Each number is 500 + 25 x the weight over its row's rms, rounded and kept within 0 to 999. Layers, rows and columns count from 0. Numbers have three digits each. The size before them is the row's rms in percent of the matrix's.

# o: layer 7 attention output (transposed), 160x160, rms 0.0805, rows 129-148, columns 0-159
# v: layer 7 attention value, 160x160, rms 0.0901, rows 130-149, columns 0-159
o129 108:487497507515537468517535509459482530480527446505483482485495496487513523543510482518500512466496504461555534523502534559490503493501491502480449503517503519491542487471539508558520489520508494490505480478504476503509520520490544503502504506545491507512465482530491504490536507514479528516435505514477516513483496475492478472471499488527568516529480489511467507547510497505547542521486532488504471524481520544510487535520483492550503519463453540521464460504509497470533502517496468
v130 110:495437521480527513529461542484474495496503493482542501521485500497511517477482472475545501450504519520525505495474526512504437499529481516479497532497493497490540485496524476532503505509475520489482507464502493482549500499491505507482497512526484445550505517519511463469530459543526473497480520499493502517519524493503464521527532483463465534483506498505507545498470483473516506539539488502514466507510498493537462488495459475472486489547534551521497493555452526541497471542464490
o130 111:529506489473473483456533474528488523482510461537492519505493493514523564506494493529498460481517504495506505520515483496489474483443540522527467475472493521485502520473493482563461453518460492538454470524516491498516509487521457495527557475502474494498509486511520533541484496491521484496480501481531461518553520476499522498448509472512537488513495494476472502529543478508509537486497500501451525520559497512493488519524530466483511537496550499491483489460487459509488472483504485
v131 111:497493477503506502487485529501518544523495460488502495529508532503513520514502489530480469484446502471450520531505500488516511494503504482478528511529507484492511483520510498520576519514488465522497520433466515513505546511496502509537522517419423462502503560504480474526486527472496530463447519517504472480473512530503461504463469490516499477487502458513515548472483507499508512503478493526496482539491545473484483514533472460484465486482535492491500485489482512517522471481508503
o131 110:532537510525503489506501430521496456478480496480490508512525478510463517506514529483473490513463512490522529494484488516471518551487534519539597496485479502508520498512488486498491515517499497464463470558536479484545491443502528503515528504551491485519490528512491506468469461475518545499502491496505500533534506502476503477461528514477496481501507473490517492483534556496495505525505456462463500491469473480518476527506494502514529502537453495472486499495458488544508500515510537
v132 126:499477465476466528485529527525496538481527507508472496477503518520535488466498479487497498500502493467487501492539539503492503497496479460491481460512481466484522461520528466519515480506501494534489491516484490497523427536513560477517506488491501468484522517475513491527497510512489542529508470479452480494515455507484515519527507452452514502487483492488473484509485521525532466454542508527507504469470481498496526487457525461449491507444455452503485519511509475535509475558459522
o132 128:484510497511478515491485504510514495522497429509482531510542489509464489473478494505500467487497520496477485470506469495492513484479535497533541499511527494528491499503518492493553500496484499525531547535462543475469519514498482478494469509510515519476505517482477465528466470492444516491486475505524520464514529483497471472471472486496497470504429502491523534479499488528491517489543469515518489458529425514497492550483480487505493533511528547454528495475467578496530497476507487
v133 115:491504502501529513546516506504493530479496508544556506491518493510512479536524517502502524471527465483459471497526463532501470477510474511514496468528494540507548504531491530531409541563467479518508483505465506476502508533493496494509477495505513490508493497507446490532521531526496491502506473526485504511535502506460486469516533504478522492470500539524456473478512524471539450491502499491521532504494483460495532487481513523542515516475455494534516512522490505470527533450497464
o133 116:484493532509498538500538505536529522512506513529463479513496515470509490426475477499476491485472522483509490464480531490482517509520513495445509500503553486428495503507528535510508445511554534490477497528496530461473475509460488470483503537467565487499539481477512476467515482520498480496507563539539519495491454506499518494532526490540513510509471494462497508486483507526507489530541488511492482519488479500435497500482501513495494536513499505537504476521518519521539496497517479
v134 123:497485494481494495535466483524508535550475480513487475481495503515490492495527512484473471530517490550475474487504518475476505469477522504515523492497519530519525534494505491479458466503459519554459471509538498499458457491499510500483524476497521480508503545511530509519465517524489458471484512518512543480470479545461495505495533489505447490504480501521541458512538532461517497518477487519516469494462554499517488517493542539447505511521519538473533522528523539480472468517540513
o134 122:463553495550472459462517494507522453503529524508508530480474507470508498533454516509493533496505504487510489503511492510474489539514440495468477518533537502496475487537483459485513487490487516480434490537505499441537488508497496467506538479524498515476496506469510478518479566516518500499473518536489496469520512494482516522493508478484480571530523489526487509498495476517496485513501543543508497485505507515509517512445522450508480506546489516525550510525459525537478499480492490
v135 116:467508505513528501506530555502507475519530515503527472518505502477499464447497503445509503513478501509482495430497531542518510456509487521474530529505505487487451481522454503531471489480545497481456495482513468497489493494558519490503532504505470456491497507477479497511504447482482517471467503474499491510517526500484540493481497505505469532481457493463494462523559509551518505522525498523493490508507510500517509490504479529515461519442464469472460523498446472500465481511520524
o135 116:512473536546491535474551491509501531547493508519508473476546513513520466487520445516517488534528495480501543503507542456461555516472516485556506492501530497511504464528512478511455496463469491525519512493488460504496496516512528521530485511515501551479520481481451503493481547489449552508478465499515494440519504531447533482498477517513491470463517499513503495501489465505483488498489534510465526514517487487512503486513502484508490471524550483485461499534535494499521516514506516
v136 108:522499505507453456499506460512477520489498518494538546498484511531481511483476541452519539504518513447475503524501516473516493533514467512501483541463510535506484533501524500523500508518487469452532446518496474520502486484494516468526513515537471490498471478484502506532524506529512552554465485535482467528518536489456518534507515512542460452518541490535466504535484496493488494519516488493501507461465512472465485567522514479501523532484527508497498487477506486501517511508451507
o136 108:511491484459535524483518472507498487501485496496496511509490522496513484534498509525527437478475498492487509497434486503501536456497503501471467517495497535526522461504514510534510535506499543511462474486491496481509496520505507473458484482524516491530507485518468469517513497501487425467492501472538508476517503448501490475463548522512492471519519487507563527496502554493496495461451485506537446493479497515447457460518479514552510544514494494479469531460488525500503510492503465
v137 114:495465509502485482522538470517495509492500525513452476451519487478543507453501464498523507485500493540500506500472498491465477505502510536526476507506481508513513472490523499494483437528531530535480456467472489479489485511503505511506500507507514553500488548508519490501448513499510424521500523502521486462499460496472461515493491450477547500543543536491503508508480448515441492546484491502530501520483520473508486503512471479495530493505469491502524535520499459471448498448487511
o137 121:503513479490464463492491530499485507502476461521512511488494498532489457490549493480527524522529503496487481477503474501529502496444532486456480515529538488509472484544511537515516504507507496486490501494516513531507519491465468502483506525483483468478497520530541470500480505492505491467448550461500529514467485464530520542501498453493431511493524465494553511483480432450512499469539517495524536452490499491501507509499511524504464541515495513500496476501485496515488456495485574
v138 108:503493518484510471530493521528563488481519546498516502498478494501487509486542478498532526507482512450541496513518488475494517498486518500487483486480541481516494509471469544485486486458469519487507513474513523443509496516460516535501497475504500501525524515510480467531506496530452497482517502469546516490511497543468489513534514472498527499543492509475530549537470526493518510473514532482511492482505495477501455495439500535475516472460472492494443505498537545448431531502491475
o138 112:488493490492480484472478512495499521515490522495478479490496528503499463512463526515558506492483525521472505526521493484489472491484500529467491470488540491476493542492535444477514494480520511507495466525483517466522541517471512469543557545481519530438508540528511517501474502514504493559506508472526460515511458503541475505506495475522478472471496501496489521513461463448555525462469505496503477533468491489542510499519471500520493483482481526489570521503516470496520446514509503
v139 113:489501491472529527494471503476522489502469462493499550533515449469525491571498501496539498520506508515475480484493492490498503519499508513545494494458463529493494516494531489543514508483485467434497489502551508495483464498493498484446465476459537477469495504467526520481487497525517509527575593499513487490502520496547491542512469488510512521506486526483523488469507476518495519480501522511511468504496499512516515479474527478468489495482488493471445480497490487497492497568486497
o139 112:483507496487526520518471476471477496470503511544498525515497519487485510537484485512544546488486451503463472466501502493529498521496506541549450437532475507473450537487491513498424503500515499534524471474441496481497499509487507493498472521498478494550495492470479483510541486486505515532469464521507502523539483489489535529494496509461511526475462488479481514497502464541529469460473428487475492483485490488526540500484503483502498511492524544466526495507504506472508505516463506
v140 112:489515507541467510509498466521463466501534477515496506518480496493479523479536475479525522494533543517474549524464462493492509530499493546519507469532515535477484483508516519487551543501486526475477505457462499539515561496480523482504512464501471466481505487486490474525458493509511509504501464539506538508467486511496479498512494495526510491442562500482505510495534534544458500504518491510489535484524504518458490503511480470473472442477481487544523503488472503444512516493513458
o140 116:550490486470497545478449472485453477493514484478493469482552464499487483529481562524452442504530516491518521505487487518502524507497468450466514526481521469455447470505472494493482490501490501492572501531514462503495490468488521492528518500529530479513519518479467457513543516491506536522496528485519503551484484470503499476512511474539509490516474472490518502494524461463485454489497512451488467506459526465505476504525498516506517498510493486515478492497505476463489492508526505
v141 142:493541512478514533515521498515494515468492496513475519519464516545495489479531487523521541532462431541489483512521452467485515469521484476481455472525500527444513523480512567501517528460472443492494533467506496526479451496467513501520530465491480485512486515501521529500493524483482475447502525540482487510515474557472517528477505473508514512486495451500513479467449485506500506511510486494502497499451516516486505509551518474514539500490494464495496517521514519514488473485491470
o141 141:487514471486470524519483509483527520449511496498488520468532515508527510542496480509505492513507545523466467477452550516490510530514528499527494505467539486549488504480520443501499502458521526460470481520516469488508532512514499494492511526549478471498481566519496466467511515490520535507511525507498503533493498513512485489501509535478478492518464527519503496477501500520486517485529479486516508460499491496500487427512505443485513477528465564513516471496548541438528508518477519
v142 114:498533532491467511525475550474461532506500471518433497514529503504509541533505493463504541519527477499458472508503470478495491474462481492461523462469481474536518485490520472517487480515517472510478492498488480550488502499496493513487469512494504477497497508512492490504440520465529485512544524478510496513510499524498506514453469512509475489502488485524515520548511506567519498510533487542496488536540473527493445474502475507498538506481491502536482490432529545523482452513474522
o142 119:524471497445509490492495488520541490478518494504563546468486514478471493504494475498499451569445485500532513493515498516509536508514511527540507513532523546488454523495496564468483490489492483469478468472499459497500498496487498488549557524500483533478483529517500482492492493494493524511464524491497487497514516467509501520547486496469515519504526490480511467483512540485455503558469486469506479491508466502503499540501509467461490490561545505477519490490466501487502493548505490
v143 116:513507469508500509526515459511518487489468473505485522538505492500527455496507507508445498504506470527494476509490470498465476570487526516533472522516507528538464489520490482519547471519511534499530500473471561547506473525479501481465493524457515539488498535492516502529475476473488491504539484503517502498519513495516489470489523482505481532553488442531536477516504450457506469532499533457541503530509483511467477493485509475503528520496528502438523516525484475495463484486495476
o143 116:450519516511521453519511539487487505532497500560483498482467443490528514508446487436532490510494483503478497511466482510534501494495475514556455526493502512494456519550487511552488510489508506490493521487511491499515517454498493511454507528535493497509527514468550514514517486515557478503523492535527506531469454513487471520473488504479479494521507533537523490515492470516478519478514445525509496481424506497504513515541523501510514515494500495459505503511503506536509483474474544
v144 108:490536477457517464493531474506505493477500503495513468481489516517531489481489484486524478504512529439483498486453521428501497494510512521488465451477511499556499465520495469506444494498509459479518502503494482468469495489478469454476496476456494500517507487535525517486495445512550512530494482515526482511473483497548474510476524481494494490509454500532487509471505505469470514554480556473469504482486498483515512501509550513444498489507517509482461500496474481484524511466526442
o144 109:539504515505543506493504504518493499510512507542478519511534523495529528535549542499516483479464519520463471513483484510510515496451514486515484471507498473443545452492523530519477490490459469477493507503488575529485479482481487473487474530494526481464506561480503566514530503504498474511493462481485491472509515482531476512529497529432501512490529539518530523515530464511539471495438476512493452495535515478489487510503491528518501490515483493510514517531483520500504470482519510
v145 113:549506502497511505491522460529526501485459477514528468453495475504489510476515473507532505526539483478481496500541436507476500501493554486493481543493483495474484537451467431459524499471524472564517488493516478507496533513479497484490525516500501507471500522475543491497459506436512473458505451523542526549475498529502526522492493477492467479507502559530462510529504500524501472479491522495496481492487516479480483519524480513488519481488507482474443513497520512519511493491517489
o145 114:489493500505508466495472499489517495525475511516525497476475511509486513499475552468453535513525474511502504491463487518520540550495456491529481513481531498528473509523507519490545537503476543466469476500503522517511508508482559528525506530431461479508498461508475496482490423509458515493517493477511501510494473481518502470506550508504466528501483476532545496481477479516461495479469558531515489537513492495486526502510507461459490483514454519467509463495514488493489456469525479
v146 119:530485453512498479443531455514506494478529483501507537524447428459519481508477539508520509465481508521463504509483558524507488476482488505520522504519538496470484520499461514520448481527516522506481495479465490485503489541498508515542430509535514486456459501478498498522507496525505506511520520518476533513499479488487483510512477472493485490489470515484472503523535421446528505480520512467482540509523468528454521482516487495498498489510482531507496477500458499501491486494505471
o146 117:489505498508494502511528524500476551518497512542488510506502469541515528453505455495500442449498496474520530488485482494510485518489477524503468473508471514520475436480547519511501508537522483510527475534486514499551540504499498488457491512465515516556559438455480477498516501496520500481509554502492473494468452481506485467528495519489508492471488517453508475443483490506488487511493510485526482512503509493527515558494480474529514497470518461486488519469498517476444510498493512
v147 110:495497502517489499485447456494486475509472497500525506432543512457503505515462505503529508496494473476496537513524503509488471491484509451496481462519478509527511483495464515437499516515509499509527483491518479486524498537534465491494454497469525449506498481485473486495528473496555503484507506492466493481483493488540489460495502463503577526521526525556500486464548472522496501551483481498513484509486496504489544523510445503510510503510498518556488484519498514477519465531509558
o147 116:542473477527509479514527489472498528461518480519461465550490508464504499462551488487481528533516531517518526547505471500522511539478519550497474484521495486514494460455502501500488491560477485489542523527506478515443457514508531539542490492468447520490505477523502499489473470500521488488479493519463552532481530470498514508511483493500463512490500500508459509484469528501492510486524487463554478506489477453441498522516511528484450516488525479505488469508491497521503492493501520
v148 112:455508507470507487480511472491497518490474459473485491521475517541492475507463511489519488497482459526497515473522472464492530562492513503516480557509483537525481478532481500468522526528497465440491532545522514453492516508499519524473482528505469537499458499490515503440500542554481522526516446466501505494463524510506522487499482556480554532506479502505534484500499500517489528513494485438521527480477533466522513476511492514530528504490532527520503517494508508500522492472488521
o148 115:508499537484489515502510496492512480504502500511505484529479520500503520511502462468419493467536462503485498543490491510527458529474504492514516464506480493500541489504482549476530525485522510497496464446477521499517504500484507474498477470517517487513476531537506487531500512508503460524480469531470529542505434501476445536535507530503507522486535480508485514495488489517507504519517456481532566483508500501434498461513523501501536466513485496513527542496533448511521500531529452
v149 113:531477494461532474548504513483537437515512484514486492527483512477493490459501473480535492477496487526504536474467481513464460553461489481519528476499519507491500508520556439502501532500544502482479504498508498479494471511510520523493551492455520560512431467540518511521493493553513494479551471473479475511480461510469497510499463523502505503485471454538498485509562498493485508490476486503510487485481516519479505515503529481483529462528490483469505497510489522508504475475496510